Each number is 50 + 15 x the weight over its row's rms, rounded and kept within 0 to 99. Layers, rows and columns count from 0. The size before them is the row's rms in percent of the matrix's.

# layer 2 MLP up, 2560x320, rms 0.162, rows 1783-1889, columns 160-191
036:52 67 58 52 32 77 55 56 24 68 56 53 39 41 56 48 55 65 40 25 58 45 44 58 60 41 32 72 36 46 87 61
075:67 57 71 55 57 46 55 58 66 57 60 57 53 68 82 42 52 62 70 44 54 69 82 69 44 51 65 50 40 78 50 61
027:39 59 41 65 53 41 32 31 47 08 52 51 36 54 65 37 77 59 46 54 54 51 36 39 41 58 27 66 51 25 61 49
083:69 48 38 67 59 41 67 61 55 53 48 60 46 16 50 36 35 41 29 38 37 34 38 44 76 29 41 40 52 61 64 58
096:43 47 29 61 38 60 77 41 66 30 77 76 69 46 73 30 49 40 66 80 35 37 22 50 49 42 70 35 48 47 50 48
065:26 56 54 40 46 44 63 41 43 82 85 67 49 31 75 35 49 61 32 46 54 46 36 27 28 30 45 59 55 52 58 53
026:69 59 82 66 52 43 47 52 59 47 53 59 65 20 50 33 67 48 44 35 32 19 64 40 44 86 38 43 41 59 50 62
024:63 45 50 17 65 65 52 13 47 38 34 57 65 23 51 67 50 48 46 55 56 39 66 59 60 54 42 46 41 79 44 58
102:70 49 33 30 66 68 24 30 61 21 42 75 60 56 54 70 58 23 54 25 61 37 60 67 34 58 35 54 47 64 58 60
166:43 35 43 33 21 48 55 43 55 50 59 22 62 32 95 37 53 42 28 74 53 46 51 34 24 59 46 66 44 60 28 66
094:63 68 58 66 91 39 29 61 42 66 66 46 52 56 53 62 34 66 54 61 38 53 64 58 62 45 25 75 59 61 56 40
118:34 38 52 31 64 61 67 34 48 46 41 25 56 40 40 50 44 55 37 50 52 47 52 68 67 59 50 32 55 69 21 47
123:42 69 62 34 62 52 43 23 48 65 13 50 58 57 63 40 70 51 63 60 80 34 46 52 37 56 64 47 59 45 68 54
113:67 56 47 42 44 43 36 46 62 54 24 52 46 44 54 49 45 52 53 47 37 66 40 57 52 42 49 39 52 38 26 50
067:40 64 47 58 51 63 43 22 53 67 67 51 48 59 41 42 57 48 48 65 36 65 54 38 55 72 58 73 47 56 46 74
073:27 60 51 54 55 74 41 49 18 18 47 74 37 46 34 49 51 43 34 59 51 30 26 91 39 43 59 42 67 34 52 26
126:32 48 41 50 33 60 39 46 30 63 52 77 52 77 48 39 49 08 38 58 46 60 58 71 61 50 48 63 43 40 51 51
110:53 38 39 49 47 41 48 62 59 78 39 08 33 44 58 44 39 39 60 31 63 48 33 67 41 38 44 80 35 76 49 38
068:48 30 51 66 68 41 73 57 46 29 63 41 30 44 64 39 53 57 49 39 53 48 45 65 49 56 40 56 36 52 80 82
121:65 51 68 78 44 25 51 41 59 39 34 36 46 44 45 57 27 75 57 51 67 53 81 45 36 45 41 68 42 39 76 85
136:35 54 61 41 47 48 22 71 47 56 33 57 34 60 53 33 77 51 79 79 43 35 47 39 12 48 74 71 51 42 58 50
095:66 63 56 65 30 54 63 47 45 35 40 63 59 72 85 27 64 26 79 52 52 38 45 23 61 50 48 44 35 44 48 32
121:34 48 38 26 46 67 70 85 61 42 45 48 52 77 55 80 62 63 73 52 46 49 32 59 71 63 39 60 43 52 79 53
139:45 58 60 61 63 58 27 77 15 29 62 31 44 51 55 57 61 64 60 32 35 44 48 27 59 29 45 47 75 65 45 58
131:57 47 45 37 49 42 58 40 58 54 47 56 49 37 43 46 74 32 48 65 46 43 51 57 46 41 50 51 47 62 37 58
081:37 52 38 69 62 75 48 60 57 45 40 44 32 29 51 64 40 63 55 78 56 59 42 29 41 41 36 39 46 76 64 23
090:45 42 80 66 59 71 68 43 56 41 68 57 49 60 47 37 35 60 49 60 20 46 49 19 64 36 46 39 50 38 64 33
113:42 47 39 64 57 76 72 29 62 27 32 44 34 31 32 33 54 26 43 43 55 41 41 61 67 58 51 39 65 76 53 41
146:68 47 41 57 41 75 41 32 65 38 56 61 77 45 48 46 69 61 53 36 71 52 38 51 56 73 60 28 74 57 46 50
093:49 70 36 41 57 66 40 25 61 58 50 45 66 36 28 45 58 60 50 64 56 62 54 46 41 68 63 47 24 55 51 38
114:65 61 20 33 40 70 34 51 57 34 62 29 48 31 30 55 50 41 36 45 68 36 70 46 20 47 66 27 47 52 63 64
149:78 57 59 44 21 36 55 68 67 77 64 62 51 50 43 82 41 34 31 58 61 45 53 70 45 52 64 23 52 52 71 56
050:26 50 45 72 58 58 57 49 33 44 32 29 45 63 29 46 56 44 47 44 28 52 47 60 40 48 39 23 45 49 58 53
025:61 18 59 35 65 46 37 56 38 34 64 71 62 36 47 62 73 21 46 37 70 67 31 50 63 36 63 40 68 54 50 41
057:49 60 44 52 55 50 34 52 59 67 40 55 60 77 70 31 51 63 11 37 56 58 61 45 53 20 60 51 62 19 45 76
076:59 51 63 52 32 32 55 44 42 46 32 57 54 67 30 37 60 64 39 53 17 61 43 27 44 96 65 65 45 58 41 39
075:39 39 34 56 45 55 62 82 29 77 24 50 19 36 59 47 91 42 17 56 58 47 15 57 44 56 41 43 55 53 55 15
142:26 56 74 68 15 47 73 47 64 43 32 43 25 59 24 45 23 65 37 79 44 51 45 15 39 08 51 78 37 43 68 54
058:53 55 19 65 45 60 48 68 67 41 34 58 42 31 89 62 62 51 53 40 61 22 71 60 60 66 34 58 51 42 57 27
117:58 56 51 53 45 05 76 60 56 41 34 45 39 37 50 60 36 80 76 47 54 50 41 38 47 54 61 39 32 58 49 58
046:58 41 53 51 79 15 46 40 23 27 72 83 46 23 42 40 79 45 49 44 51 40 56 60 24 27 56 57 27 58 71 57
102:71 55 37 50 55 51 16 56 62 31 45 52 45 54 55 48 63 66 45 64 48 54 38 55 52 58 76 54 95 52 43 95
152:51 38 79 55 49 46 58 76 52 57 33 67 35 59 31 49 31 58 36 58 36 50 59 69 31 78 59 50 38 72 58 46
121:65 47 43 37 74 60 41 54 26 47 51 84 58 71 35 43 40 58 42 42 70 48 00 71 31 71 44 43 60 70 43 56
066:53 71 60 19 49 52 22 63 49 46 70 58 48 31 51 71 50 65 66 59 34 69 54 54 37 57 69 54 23 59 57 33
055:43 54 61 75 62 43 30 47 40 41 94 64 64 33 36 30 34 63 40 45 44 50 52 33 59 24 38 51 64 40 68 44
125:38 52 29 45 24 60 49 56 50 46 47 35 56 46 77 36 62 59 53 40 61 47 75 43 34 55 54 48 53 50 96 78
088:60 51 43 55 67 32 62 54 47 61 69 36 55 43 36 73 39 48 38 59 42 30 49 50 62 57 54 74 53 65 54 98
119:60 27 70 32 59 47 41 74 64 37 26 70 36 56 43 75 23 23 73 48 45 56 66 30 40 34 53 59 66 59 48 59
082:43 69 45 43 38 77 50 32 58 36 66 51 46 37 61 46 82 57 37 29 60 49 48 46 33 56 34 46 31 58 79 86
058:42 36 27 60 52 57 84 55 59 52 57 47 63 37 38 84 54 48 62 50 49 51 45 50 34 37 32 52 23 26 38 44
073:61 52 66 55 49 62 52 43 30 67 51 56 67 73 28 37 53 70 31 62 51 49 56 25 45 41 54 61 54 57 33 49
131:62 43 53 41 04 60 38 62 57 45 50 50 63 66 59 44 45 56 54 44 51 71 41 41 38 55 88 44 81 49 67 44
056:45 24 25 53 47 35 49 63 24 51 31 61 36 60 66 44 57 51 63 35 49 44 52 68 49 72 52 55 88 61 69 39
079:76 60 48 67 57 74 49 50 63 38 59 26 13 38 72 66 37 60 32 52 85 35 43 52 33 53 28 65 45 59 72 64
078:40 78 41 46 59 53 47 25 53 26 76 52 74 40 56 37 64 40 57 60 67 49 47 34 46 65 76 57 39 43 51 84
057:51 62 49 59 27 62 34 36 38 69 51 68 52 44 43 59 72 33 52 52 33 42 48 50 71 78 28 49 50 52 53 52
117:22 55 46 53 48 44 66 34 37 60 54 40 44 70 53 61 51 63 38 53 60 45 72 55 37 50 37 32 68 54 54 46
073:75 43 38 36 49 62 42 35 25 45 54 42 38 54 52 66 33 61 50 40 52 45 50 67 48 51 58 42 51 68 50 18
145:81 50 28 79 44 47 38 37 45 30 58 51 40 62 32 67 41 46 53 65 47 42 52 60 60 49 78 63 50 70 65 76
105:59 41 18 56 89 64 53 41 66 54 45 89 58 18 51 33 61 58 44 22 31 39 43 76 38 54 58 43 86 48 39 53
078:35 50 28 51 56 81 47 29 73 43 52 57 61 47 60 73 37 26 28 47 41 60 42 21 37 52 44 54 44 66 71 46
067:50 52 86 47 51 29 57 28 45 67 20 57 40 58 72 38 67 52 51 31 49 37 60 54 67 47 78 54 74 59 68 34
088:45 42 30 16 33 69 36 57 68 55 47 37 47 29 59 73 52 42 50 62 54 42 28 46 34 55 82 37 39 48 25 76
090:78 46 40 65 39 58 71 69 38 69 46 30 51 71 87 56 76 51 54 26 32 41 57 23 43 48 14 53 57 51 44 29
132:57 91 50 55 43 59 53 41 24 38 56 52 62 58 54 26 45 57 43 61 64 39 32 42 49 72 57 65 38 67 28 62
107:42 51 59 66 56 47 61 58 56 38 54 37 33 75 37 43 58 29 72 58 47 47 90 49 81 62 53 29 54 58 66 52
039:63 72 28 21 45 26 38 92 35 35 49 45 42 72 27 48 50 44 57 62 75 44 55 43 62 91 53 43 59 22 53 54
084:68 29 47 54 47 52 58 43 56 52 61 37 26 26 80 72 46 60 17 47 37 28 55 28 54 38 60 56 64 74 57 86
119:50 53 47 61 44 71 59 88 18 28 55 47 55 38 58 58 54 17 61 54 49 38 43 49 60 75 71 55 68 61 53 53
102:61 65 54 62 65 79 45 47 78 53 25 45 55 45 52 69 28 55 55 45 49 67 36 63 41 67 63 49 55 66 46 26
057:52 19 15 68 41 79 14 49 47 47 18 47 56 59 34 61 22 45 39 26 74 39 55 57 59 48 54 33 34 67 49 44
072:46 42 24 43 48 48 39 68 48 22 60 37 86 56 46 56 44 51 53 44 38 54 63 51 62 43 45 58 57 55 56 57
091:37 33 46 45 50 24 56 60 42 17 53 52 22 66 47 58 42 42 33 58 57 52 56 32 52 39 41 37 74 73 37 46
103:63 46 50 68 43 44 63 51 09 33 52 46 75 72 44 22 33 52 35 54 49 43 39 77 49 63 34 60 43 68 33 41
086:70 35 60 73 58 37 47 29 52 34 46 33 20 44 57 62 81 56 56 57 21 59 40 41 52 50 69 59 54 58 51 41
115:54 46 21 36 27 42 10 67 40 59 53 55 48 68 64 55 21 63 64 42 52 55 62 51 44 84 36 37 72 66 64 41
078:92 47 65 64 58 69 26 26 33 62 62 22 48 61 19 53 54 70 32 81 71 65 48 38 36 82 57 32 31 49 59 33
132:79 31 49 72 51 42 40 37 52 38 39 43 44 49 45 28 50 68 66 55 68 41 46 51 69 57 76 55 43 42 59 54
052:39 28 37 61 37 51 48 61 63 58 20 50 54 70 56 45 54 31 42 43 81 42 35 66 52 53 47 64 47 50 48 90
101:43 75 45 55 44 77 66 68 54 70 65 64 42 44 35 60 43 38 42 30 33 45 28 46 47 63 55 45 40 47 03 68
126:49 29 45 24 35 71 55 52 53 55 52 47 44 31 47 66 54 61 59 54 72 50 57 43 59 43 22 42 72 37 67 39
087:65 37 41 54 38 32 18 56 58 55 55 56 49 35 32 63 80 64 51 40 64 48 75 46 60 44 43 57 49 60 50 59
083:25 56 62 58 54 59 21 67 41 52 32 38 52 60 63 36 34 78 59 49 30 62 23 42 68 59 51 51 46 56 31 89
098:61 44 27 68 45 49 55 46 49 31 48 66 55 39 21 46 55 41 26 35 37 50 41 47 37 56 73 47 57 59 57 31
091:28 61 45 51 33 61 47 29 45 25 50 62 49 44 47 55 42 52 40 44 80 35 45 88 33 55 26 59 58 37 49 70
069:47 42 41 48 60 32 43 39 55 40 61 51 27 39 42 60 33 47 49 55 50 44 59 60 38 33 47 56 48 70 25 41
062:68 51 67 62 41 33 99 68 75 43 61 29 40 40 82 64 47 42 74 53 18 45 45 78 39 29 64 42 40 37 63 58
085:86 80 59 31 17 47 72 40 44 37 64 65 69 61 52 55 34 83 47 37 48 52 93 73 43 65 43 75 35 35 26 73
054:40 40 41 42 46 35 56 43 45 35 54 47 50 54 13 68 44 74 48 46 29 50 47 52 50 36 51 41 46 56 47 48
147:58 34 67 33 33 43 41 47 65 59 46 50 63 38 60 38 66 41 51 55 38 44 82 44 64 54 41 61 46 36 59 06
129:42 46 39 58 60 57 56 24 44 59 38 41 38 70 65 57 62 56 39 47 54 58 57 56 69 42 73 51 25 29 24 47
108:19 66 66 52 47 46 36 46 42 42 35 56 27 21 57 36 43 56 59 50 16 54 60 47 32 60 28 38 69 55 49 59
121:61 72 51 50 33 45 63 46 54 36 46 75 42 45 35 65 71 25 47 67 26 63 59 30 49 56 38 58 41 57 42 74
122:55 55 35 77 38 23 17 52 46 44 67 57 43 50 45 62 60 65 63 92 65 48 46 68 52 49 32 44 41 72 47 39
032:34 53 47 58 45 75 47 74 58 55 46 53 57 54 69 24 18 35 29 58 42 58 54 45 61 38 81 41 61 58 51 47
114:52 65 23 72 75 63 42 46 54 42 62 48 33 47 42 40 36 14 50 49 58 59 66 47 49 53 48 60 39 65 42 52
100:48 77 42 48 62 47 61 57 55 25 58 55 51 53 41 50 46 43 62 42 45 47 49 67 61 69 43 52 62 54 56 36
064:52 43 32 51 53 68 46 48 51 37 37 34 32 27 79 36 53 55 38 27 66 44 18 48 33 45 69 41 62 58 44 54
063:29 45 62 62 49 63 48 17 65 45 38 45 87 44 63 63 54 52 31 43 54 60 39 24 69 51 37 62 25 52 71 76
088:68 56 49 58 39 21 32 51 43 55 45 46 15 63 42 45 31 52 66 68 45 40 55 51 47 52 52 72 69 60 25 63
086:87 52 55 77 50 57 46 42 69 46 03 40 65 61 49 63 56 51 62 50 46 44 59 61 41 53 70 56 42 50 62 62
106:49 52 62 62 34 62 63 48 56 44 30 40 34 41 38 54 45 55 60 58 05 44 81 54 54 46 50 52 53 36 40 74
076:32 47 52 57 21 57 65 59 67 42 61 61 58 39 58 52 67 64 49 18 47 45 50 65 49 62 70 68 37 39 67 31
158:65 37 39 53 46 54 36 66 71 38 51 60 80 51 47 45 50 55 52 27 65 54 04 40 51 37 54 44 81 72 55 71
091:73 45 32 53 68 55 56 34 73 37 30 39 47 59 39 41 29 50 59 31 65 44 65 12 52 75 53 58 52 60 68 58
128:37 55 48 37 35 75 75 69 50 64 47 25 36 58 51 42 42 35 46 45 43 43 58 43 39 39 26 65 35 48 25 54
# layer 2 MLP down (transposed), 2560x320, rms 0.0543, rows 1783-1889, columns 160-191
035:30 47 44 65 68 41 48 60 65 32 57 60 81 50 69 39 53 36 61 41 39 39 35 61 53 47 55 33 77 32 39 55
076:61 56 61 67 71 65 68 62 44 61 36 24 97 61 65 44 61 25 63 44 53 46 41 53 21 62 47 48 47 71 42 48
025:61 56 56 54 73 62 75 72 61 80 62 64 64 45 29 63 53 57 60 71 61 50 56 29 45 54 62 44 63 43 46 76
082:48 27 55 58 72 60 38 74 66 52 58 36 76 29 72 53 28 43 58 21 47 50 40 27 51 36 33 62 38 29 47 60
102:78 52 57 36 40 26 57 62 56 24 81 47 49 37 64 67 48 31 64 35 46 55 17 46 29 46 73 33 56 00 64 57
059:50 71 70 52 48 48 45 49 46 40 23 54 31 35 47 35 56 58 61 61 45 46 61 37 39 50 50 58 89 35 72 49
024:31 39 39 33 29 57 34 34 26 75 51 45 60 60 35 70 66 20 39 48 43 58 29 73 59 53 40 49 52 56 52 49
019:72 58 83 52 53 19 64 64 52 47 50 70 34 58 47 44 60 25 57 57 67 63 43 41 58 12 50 30 51 70 58 61
123:60 52 64 39 49 57 28 49 26 25 60 55 40 69 41 49 80 43 69 59 55 53 51 47 00 47 54 54 62 45 49 77
171:53 44 47 37 18 43 72 49 51 37 86 47 79 72 62 53 45 39 41 44 61 24 67 41 30 64 64 52 51 60 49 75
092:35 41 61 31 76 67 46 72 38 72 47 59 49 74 46 70 56 62 64 55 38 46 51 39 48 61 56 45 43 69 50 67
125:39 62 45 33 47 77 31 52 78 50 38 78 69 49 23 73 25 30 38 52 63 62 61 88 48 48 33 57 66 75 43 44
136:57 67 60 24 64 56 61 34 36 72 35 40 51 67 76 07 48 66 55 59 64 36 63 78 41 34 58 60 55 29 54 55
133:73 38 39 45 34 24 45 55 40 64 25 33 40 27 52 60 66 62 80 39 64 55 36 59 72 26 55 61 32 45 35 70
061:53 68 42 39 43 80 51 29 62 25 51 46 44 58 63 66 59 52 58 65 59 67 54 37 66 72 46 55 66 48 72 39
079:58 48 64 38 71 68 51 27 61 20 38 77 33 49 43 51 47 80 28 17 43 70 19 86 38 35 52 49 60 86 40 60
129:52 40 56 66 49 48 56 70 24 57 62 57 64 64 56 53 41 56 60 55 29 64 50 55 47 74 37 20 36 74 59 45
118:45 65 35 37 22 54 36 42 37 54 60 55 43 58 25 45 32 52 52 40 66 39 41 69 28 24 50 56 65 87 59 66
064:48 71 60 52 64 55 78 75 14 46 79 87 19 83 50 38 55 27 48 51 58 51 49 44 68 54 33 42 71 77 55 21
111:24 45 39 48 33 69 49 40 51 55 56 59 82 86 67 25 27 52 47 64 64 59 58 68 54 28 22 53 73 70 63 82
162:50 44 46 36 25 45 52 32 53 64 53 48 33 44 34 36 55 39 53 70 54 39 63 25 30 14 65 62 69 25 50 45
086:60 90 63 45 84 20 80 53 21 33 14 62 51 43 56 25 53 47 66 57 58 52 35 54 53 63 48 20 42 47 26 48
121:36 43 74 34 64 28 23 70 39 35 53 45 64 77 51 79 35 66 57 66 69 65 50 51 70 35 43 46 45 37 62 58
134:30 43 58 11 51 48 60 58 50 21 43 43 31 60 51 51 43 58 63 58 25 33 55 85 24 56 55 55 40 60 36 44
127:62 42 66 48 66 57 54 63 57 28 33 57 51 64 52 84 49 57 42 42 24 56 44 64 43 58 36 36 64 22 41 37
083:33 49 54 35 35 37 55 65 41 49 43 58 54 41 47 47 61 55 44 44 52 51 54 24 50 59 51 55 50 56 45 43
089:56 54 72 66 61 38 78 48 56 32 72 21 52 70 45 46 48 55 41 79 52 58 38 61 69 37 50 39 59 30 55 48
118:44 89 55 49 72 61 50 40 77 62 42 59 32 35 59 00 43 43 40 73 56 49 50 64 35 16 49 71 33 52 57 55
128:58 66 25 48 79 78 32 44 64 70 53 50 60 34 35 25 52 48 73 18 54 54 40 70 56 70 38 38 65 76 58 45
082:43 44 59 04 59 54 52 49 46 64 63 77 55 73 30 33 56 45 65 55 64 53 63 43 43 54 19 58 80 45 20 53
123:32 58 03 47 45 66 40 41 80 45 64 27 29 46 52 44 34 58 27 56 46 39 56 63 23 71 54 39 62 46 59 42
144:44 71 51 52 55 50 45 35 57 60 71 48 35 67 35 30 29 46 32 35 66 44 82 19 48 48 56 24 35 25 81 55
045:61 72 52 54 56 49 71 30 29 53 74 45 51 47 42 63 56 60 58 79 34 46 61 47 55 47 51 41 49 38 64 77
024:40 69 54 63 41 52 65 45 37 63 18 46 63 65 52 52 24 48 55 33 70 29 64 73 42 54 59 47 72 35 41 55
057:59 50 33 62 66 34 74 54 33 54 35 49 48 70 74 35 41 31 64 47 55 59 54 54 42 44 70 34 78 32 46 67
071:20 59 18 48 40 55 36 55 75 64 55 63 57 57 46 45 42 60 55 53 37 59 50 56 31 46 47 38 63 83 58 65
080:50 48 68 77 74 75 82 58 55 51 42 47 37 46 43 37 50 53 31 45 36 44 34 60 61 39 41 50 58 45 65 52
150:56 52 93 59 21 38 67 55 62 44 63 32 27 52 32 38 19 66 34 78 67 56 58 30 43 44 50 65 49 49 78 41
051:39 31 20 42 54 24 52 34 61 48 39 58 88 28 71 56 38 65 64 46 43 39 47 64 66 64 61 39 74 56 45 45
125:31 37 41 41 41 42 49 24 40 37 41 54 50 49 85 52 49 64 41 34 80 37 35 53 48 61 35 52 45 44 66 68
045:60 50 35 78 35 32 53 71 59 65 52 57 53 82 24 31 61 60 67 33 48 67 66 48 48 36 72 63 41 58 47 36
104:78 10 54 31 92 60 43 31 29 41 44 52 48 45 47 67 55 61 42 59 38 53 31 53 38 57 61 49 69 30 39 57
152:29 53 54 54 41 50 64 47 34 36 38 75 57 63 19 32 33 30 35 59 34 64 81 62 24 63 74 38 32 46 64 60
139:51 66 65 25 44 55 51 42 44 42 68 84 54 47 33 60 41 73 51 61 54 36 40 52 41 55 22 36 32 63 43 65
061:48 70 52 60 44 63 38 75 76 47 43 50 54 51 40 25 61 27 67 57 56 35 45 56 43 47 69 64 41 76 33 23
050:47 31 37 45 45 35 37 56 27 65 67 57 55 44 80 27 53 28 95 43 31 33 36 39 47 43 65 49 25 52 52 54
124:58 36 43 53 36 36 29 70 61 50 62 48 79 49 57 27 57 55 64 67 68 22 63 16 50 25 62 61 42 63 76 62
076:45 53 43 39 69 48 74 64 67 33 39 43 53 39 33 66 37 50 40 48 42 52 76 53 75 62 54 39 47 53 64 49
129:62 54 49 53 44 16 67 63 68 57 72 47 57 62 39 76 41 41 58 46 37 40 58 51 43 30 37 55 40 53 48 33
074:50 54 54 49 62 54 44 59 49 20 31 39 57 39 53 76 43 51 44 34 34 46 58 53 34 46 53 42 34 42 49 38
054:50 67 76 68 30 40 34 69 35 48 60 36 56 44 57 75 36 62 37 55 65 57 62 68 52 44 44 24 65 51 73 38
075:30 49 41 30 70 52 40 34 57 32 67 65 58 46 84 47 38 75 59 58 53 29 54 68 29 47 34 42 44 41 39 36
140:44 43 66 81 42 62 40 53 66 41 41 47 39 42 63 25 52 63 44 25 38 51 38 58 33 73 69 26 72 46 64 68
050:67 26 49 71 41 31 58 51 59 66 47 37 52 57 63 53 44 30 59 38 57 59 42 59 58 64 43 33 48 62 67 45
079:30 28 47 51 56 39 45 72 72 48 44 53 56 28 37 41 75 54 58 48 43 60 52 67 68 66 46 41 93 36 52 42
088:46 39 37 29 49 59 58 45 24 34 42 40 83 60 75 64 32 52 78 59 60 46 62 43 42 56 42 52 66 78 50 77
061:43 38 35 31 53 30 45 44 47 52 63 48 35 43 14 49 76 66 56 43 23 69 30 38 62 54 46 34 44 63 86 47
122:32 61 45 49 39 44 70 27 46 42 25 14 55 56 55 62 58 54 71 46 32 57 60 33 50 51 46 59 51 82 41 43
071:35 43 50 50 44 22 31 61 63 64 68 58 47 60 64 39 44 44 63 42 33 68 31 80 58 27 53 40 69 52 31 32
150:94 49 52 60 60 43 54 29 56 42 65 52 75 51 38 34 51 62 68 31 61 51 17 69 70 42 64 69 55 62 45 87
099:61 71 46 52 71 45 39 47 33 61 29 43 70 53 42 28 35 42 65 40 59 51 58 29 39 60 64 71 40 44 56 54
078:38 40 26 51 51 71 56 62 61 53 52 51 81 77 40 41 27 53 43 39 26 67 43 36 49 49 40 71 69 68 70 59
074:44 60 38 48 39 61 62 38 41 61 53 44 42 43 65 44 35 61 54 29 36 77 48 66 57 53 58 69 50 24 61 50
086:76 40 27 50 50 53 50 56 62 72 47 56 45 69 24 67 38 44 20 24 42 39 71 77 71 55 44 50 29 54 49 33
089:56 56 56 57 47 39 65 66 55 51 59 49 32 44 44 42 54 51 64 49 43 55 61 36 62 58 30 35 44 58 67 57
140:32 72 26 93 42 44 50 48 53 45 40 53 60 55 49 23 58 47 33 53 47 42 39 28 51 50 43 71 30 55 38 56
110:51 18 64 48 31 51 54 51 31 62 51 38 44 46 61 83 76 67 60 63 58 59 24 48 71 58 62 47 60 55 59 55
036:45 56 47 47 31 07 34 79 24 23 35 60 39 33 67 34 28 38 31 47 63 54 19 62 47 65 64 45 60 51 66 25
084:31 51 44 74 64 40 40 34 57 79 52 29 46 59 59 48 33 52 62 73 54 64 39 51 57 43 35 68 47 64 48 50
120:65 50 56 68 41 54 57 66 36 47 62 54 68 43 41 58 49 41 33 60 30 38 57 34 67 45 64 58 31 74 45 50
104:50 47 53 35 50 48 61 60 42 69 36 59 40 49 57 51 36 49 61 45 71 53 75 54 87 42 35 51 54 35 25 46
056:47 56 42 69 43 69 20 56 43 60 26 55 54 47 47 45 46 76 36 53 77 25 72 48 72 65 43 41 40 65 43 43
069:42 40 61 68 56 39 32 37 30 67 68 63 42 58 60 62 62 56 49 50 47 52 44 30 55 34 74 45 69 58 79 58
099:36 47 23 81 56 28 35 74 75 30 40 34 19 46 48 51 87 71 75 36 29 55 46 28 59 41 55 04 39 50 66 26
103:49 78 37 50 55 58 67 16 44 27 61 65 70 44 38 54 62 74 42 82 69 57 46 58 56 36 39 54 40 56 32 31
082:72 54 26 54 52 53 51 52 77 82 57 81 40 43 46 56 31 31 54 52 15 47 75 44 38 33 52 61 51 36 55 49
109:47 61 64 53 15 24 38 71 48 58 43 41 44 61 48 21 20 56 58 34 33 47 44 47 49 51 47 37 56 68 53 58
075:51 34 52 49 66 56 42 61 56 52 34 39 56 70 71 34 41 56 54 53 92 34 52 78 53 33 43 49 65 50 48 72
127:72 58 49 35 38 53 28 61 42 58 50 62 52 55 52 54 36 38 62 64 49 65 53 31 44 56 55 43 49 31 75 57
053:49 63 83 14 46 29 42 48 33 39 44 47 48 50 56 53 48 29 52 54 74 71 59 60 56 43 47 33 35 62 52 69
108:50 68 34 24 66 50 70 61 52 69 56 56 71 60 27 40 40 59 48 41 45 38 39 46 51 67 51 59 45 46 38 61
131:51 29 50 37 41 65 45 38 49 43 42 60 50 21 41 53 46 53 27 78 36 52 59 29 51 46 38 60 51 27 84 23
089:49 48 38 55 47 37 52 44 43 44 63 37 64 51 64 55 47 57 58 32 52 45 44 38 46 72 35 37 60 61 19 48
085:25 55 61 53 60 33 45 61 10 21 48 34 54 41 59 56 53 61 57 56 36 31 17 45 55 30 55 44 37 43 38 80
108:69 20 47 54 43 61 56 64 39 49 62 35 28 42 51 70 70 77 28 34 72 75 58 47 45 38 55 52 53 45 51 48
086:62 51 67 45 53 41 39 33 31 64 53 58 43 30 60 48 39 41 62 44 37 38 53 37 37 41 28 50 12 25 43 56
065:43 36 31 87 65 52 44 36 63 49 73 55 64 65 61 65 34 81 59 48 59 47 35 56 52 31 38 22 61 08 58 54
058:60 43 55 41 76 67 34 35 45 27 35 61 60 56 81 44 40 30 83 72 54 60 67 51 34 38 51 66 86 31 66 74
072:72 54 42 52 42 32 50 33 74 34 38 52 67 64 75 66 40 63 47 66 47 71 47 67 88 35 73 43 33 22 17 45
050:35 47 16 24 52 37 48 79 73 21 76 50 40 42 61 46 35 82 45 59 57 55 40 49 73 32 48 30 39 53 57 30
139:39 57 29 40 37 47 56 80 49 48 53 66 29 55 59 61 53 57 67 22 24 53 53 42 75 63 41 48 56 52 59 29
113:62 64 44 68 66 55 40 38 00 71 45 46 79 46 83 26 37 61 20 47 51 42 61 57 41 60 45 24 35 50 41 83
108:48 37 28 49 60 47 66 74 37 39 51 49 52 62 52 39 77 48 43 42 64 53 65 43 33 50 82 37 45 43 39 68
117:55 77 43 59 43 42 63 21 48 34 66 32 39 31 51 48 55 57 41 45 41 31 68 61 48 43 51 52 57 34 55 78
120:38 68 58 67 46 46 41 40 59 43 38 42 38 62 45 41 52 68 82 25 32 52 53 33 72 35 35 64 42 36 57 40
021:47 48 40 54 52 50 37 64 04 45 60 54 36 53 55 35 51 57 26 44 52 54 49 58 72 57 40 69 86 72 64 68
112:43 61 99 09 50 52 36 67 32 31 67 45 31 58 42 47 41 45 40 78 57 30 75 58 63 63 53 12 60 64 63 66
093:44 44 14 45 57 51 44 44 52 32 62 47 60 36 40 22 42 48 58 45 38 42 62 56 36 54 46 61 33 46 43 22
075:38 48 55 37 70 39 79 42 53 32 32 59 27 64 57 44 51 49 25 35 67 56 55 52 46 49 67 64 51 50 46 78
063:24 44 45 34 43 45 45 57 80 56 70 56 33 46 44 63 68 76 58 30 27 57 51 34 97 61 56 49 77 46 48 49
083:27 49 74 61 39 62 60 58 65 39 59 61 55 60 42 58 22 61 33 45 59 59 40 70 48 27 57 19 32 46 39 13
083:49 53 56 56 42 28 57 40 69 29 23 53 67 59 51 29 43 44 45 46 49 42 32 52 42 53 45 38 38 57 53 33
107:63 41 60 61 39 67 62 39 30 19 34 65 14 55 33 61 37 70 68 56 36 44 76 40 42 63 50 51 78 24 15 49
074:26 45 63 58 37 37 58 26 44 75 67 57 38 68 17 37 63 69 21 38 30 58 48 34 66 33 60 46 26 19 42 47
153:42 70 26 61 49 30 50 87 59 70 64 50 60 29 00 36 45 19 35 22 43 33 37 67 58 39 38 52 57 68 23 63
083:52 60 49 40 68 50 53 44 48 66 28 41 66 43 53 63 34 55 45 48 39 57 55 52 50 53 55 45 47 69 46 59
120:48 54 54 42 54 57 53 46 62 73 40 28 81 46 60 37 39 34 26 41 40 31 71 36 39 62 61 61 49 52 44 52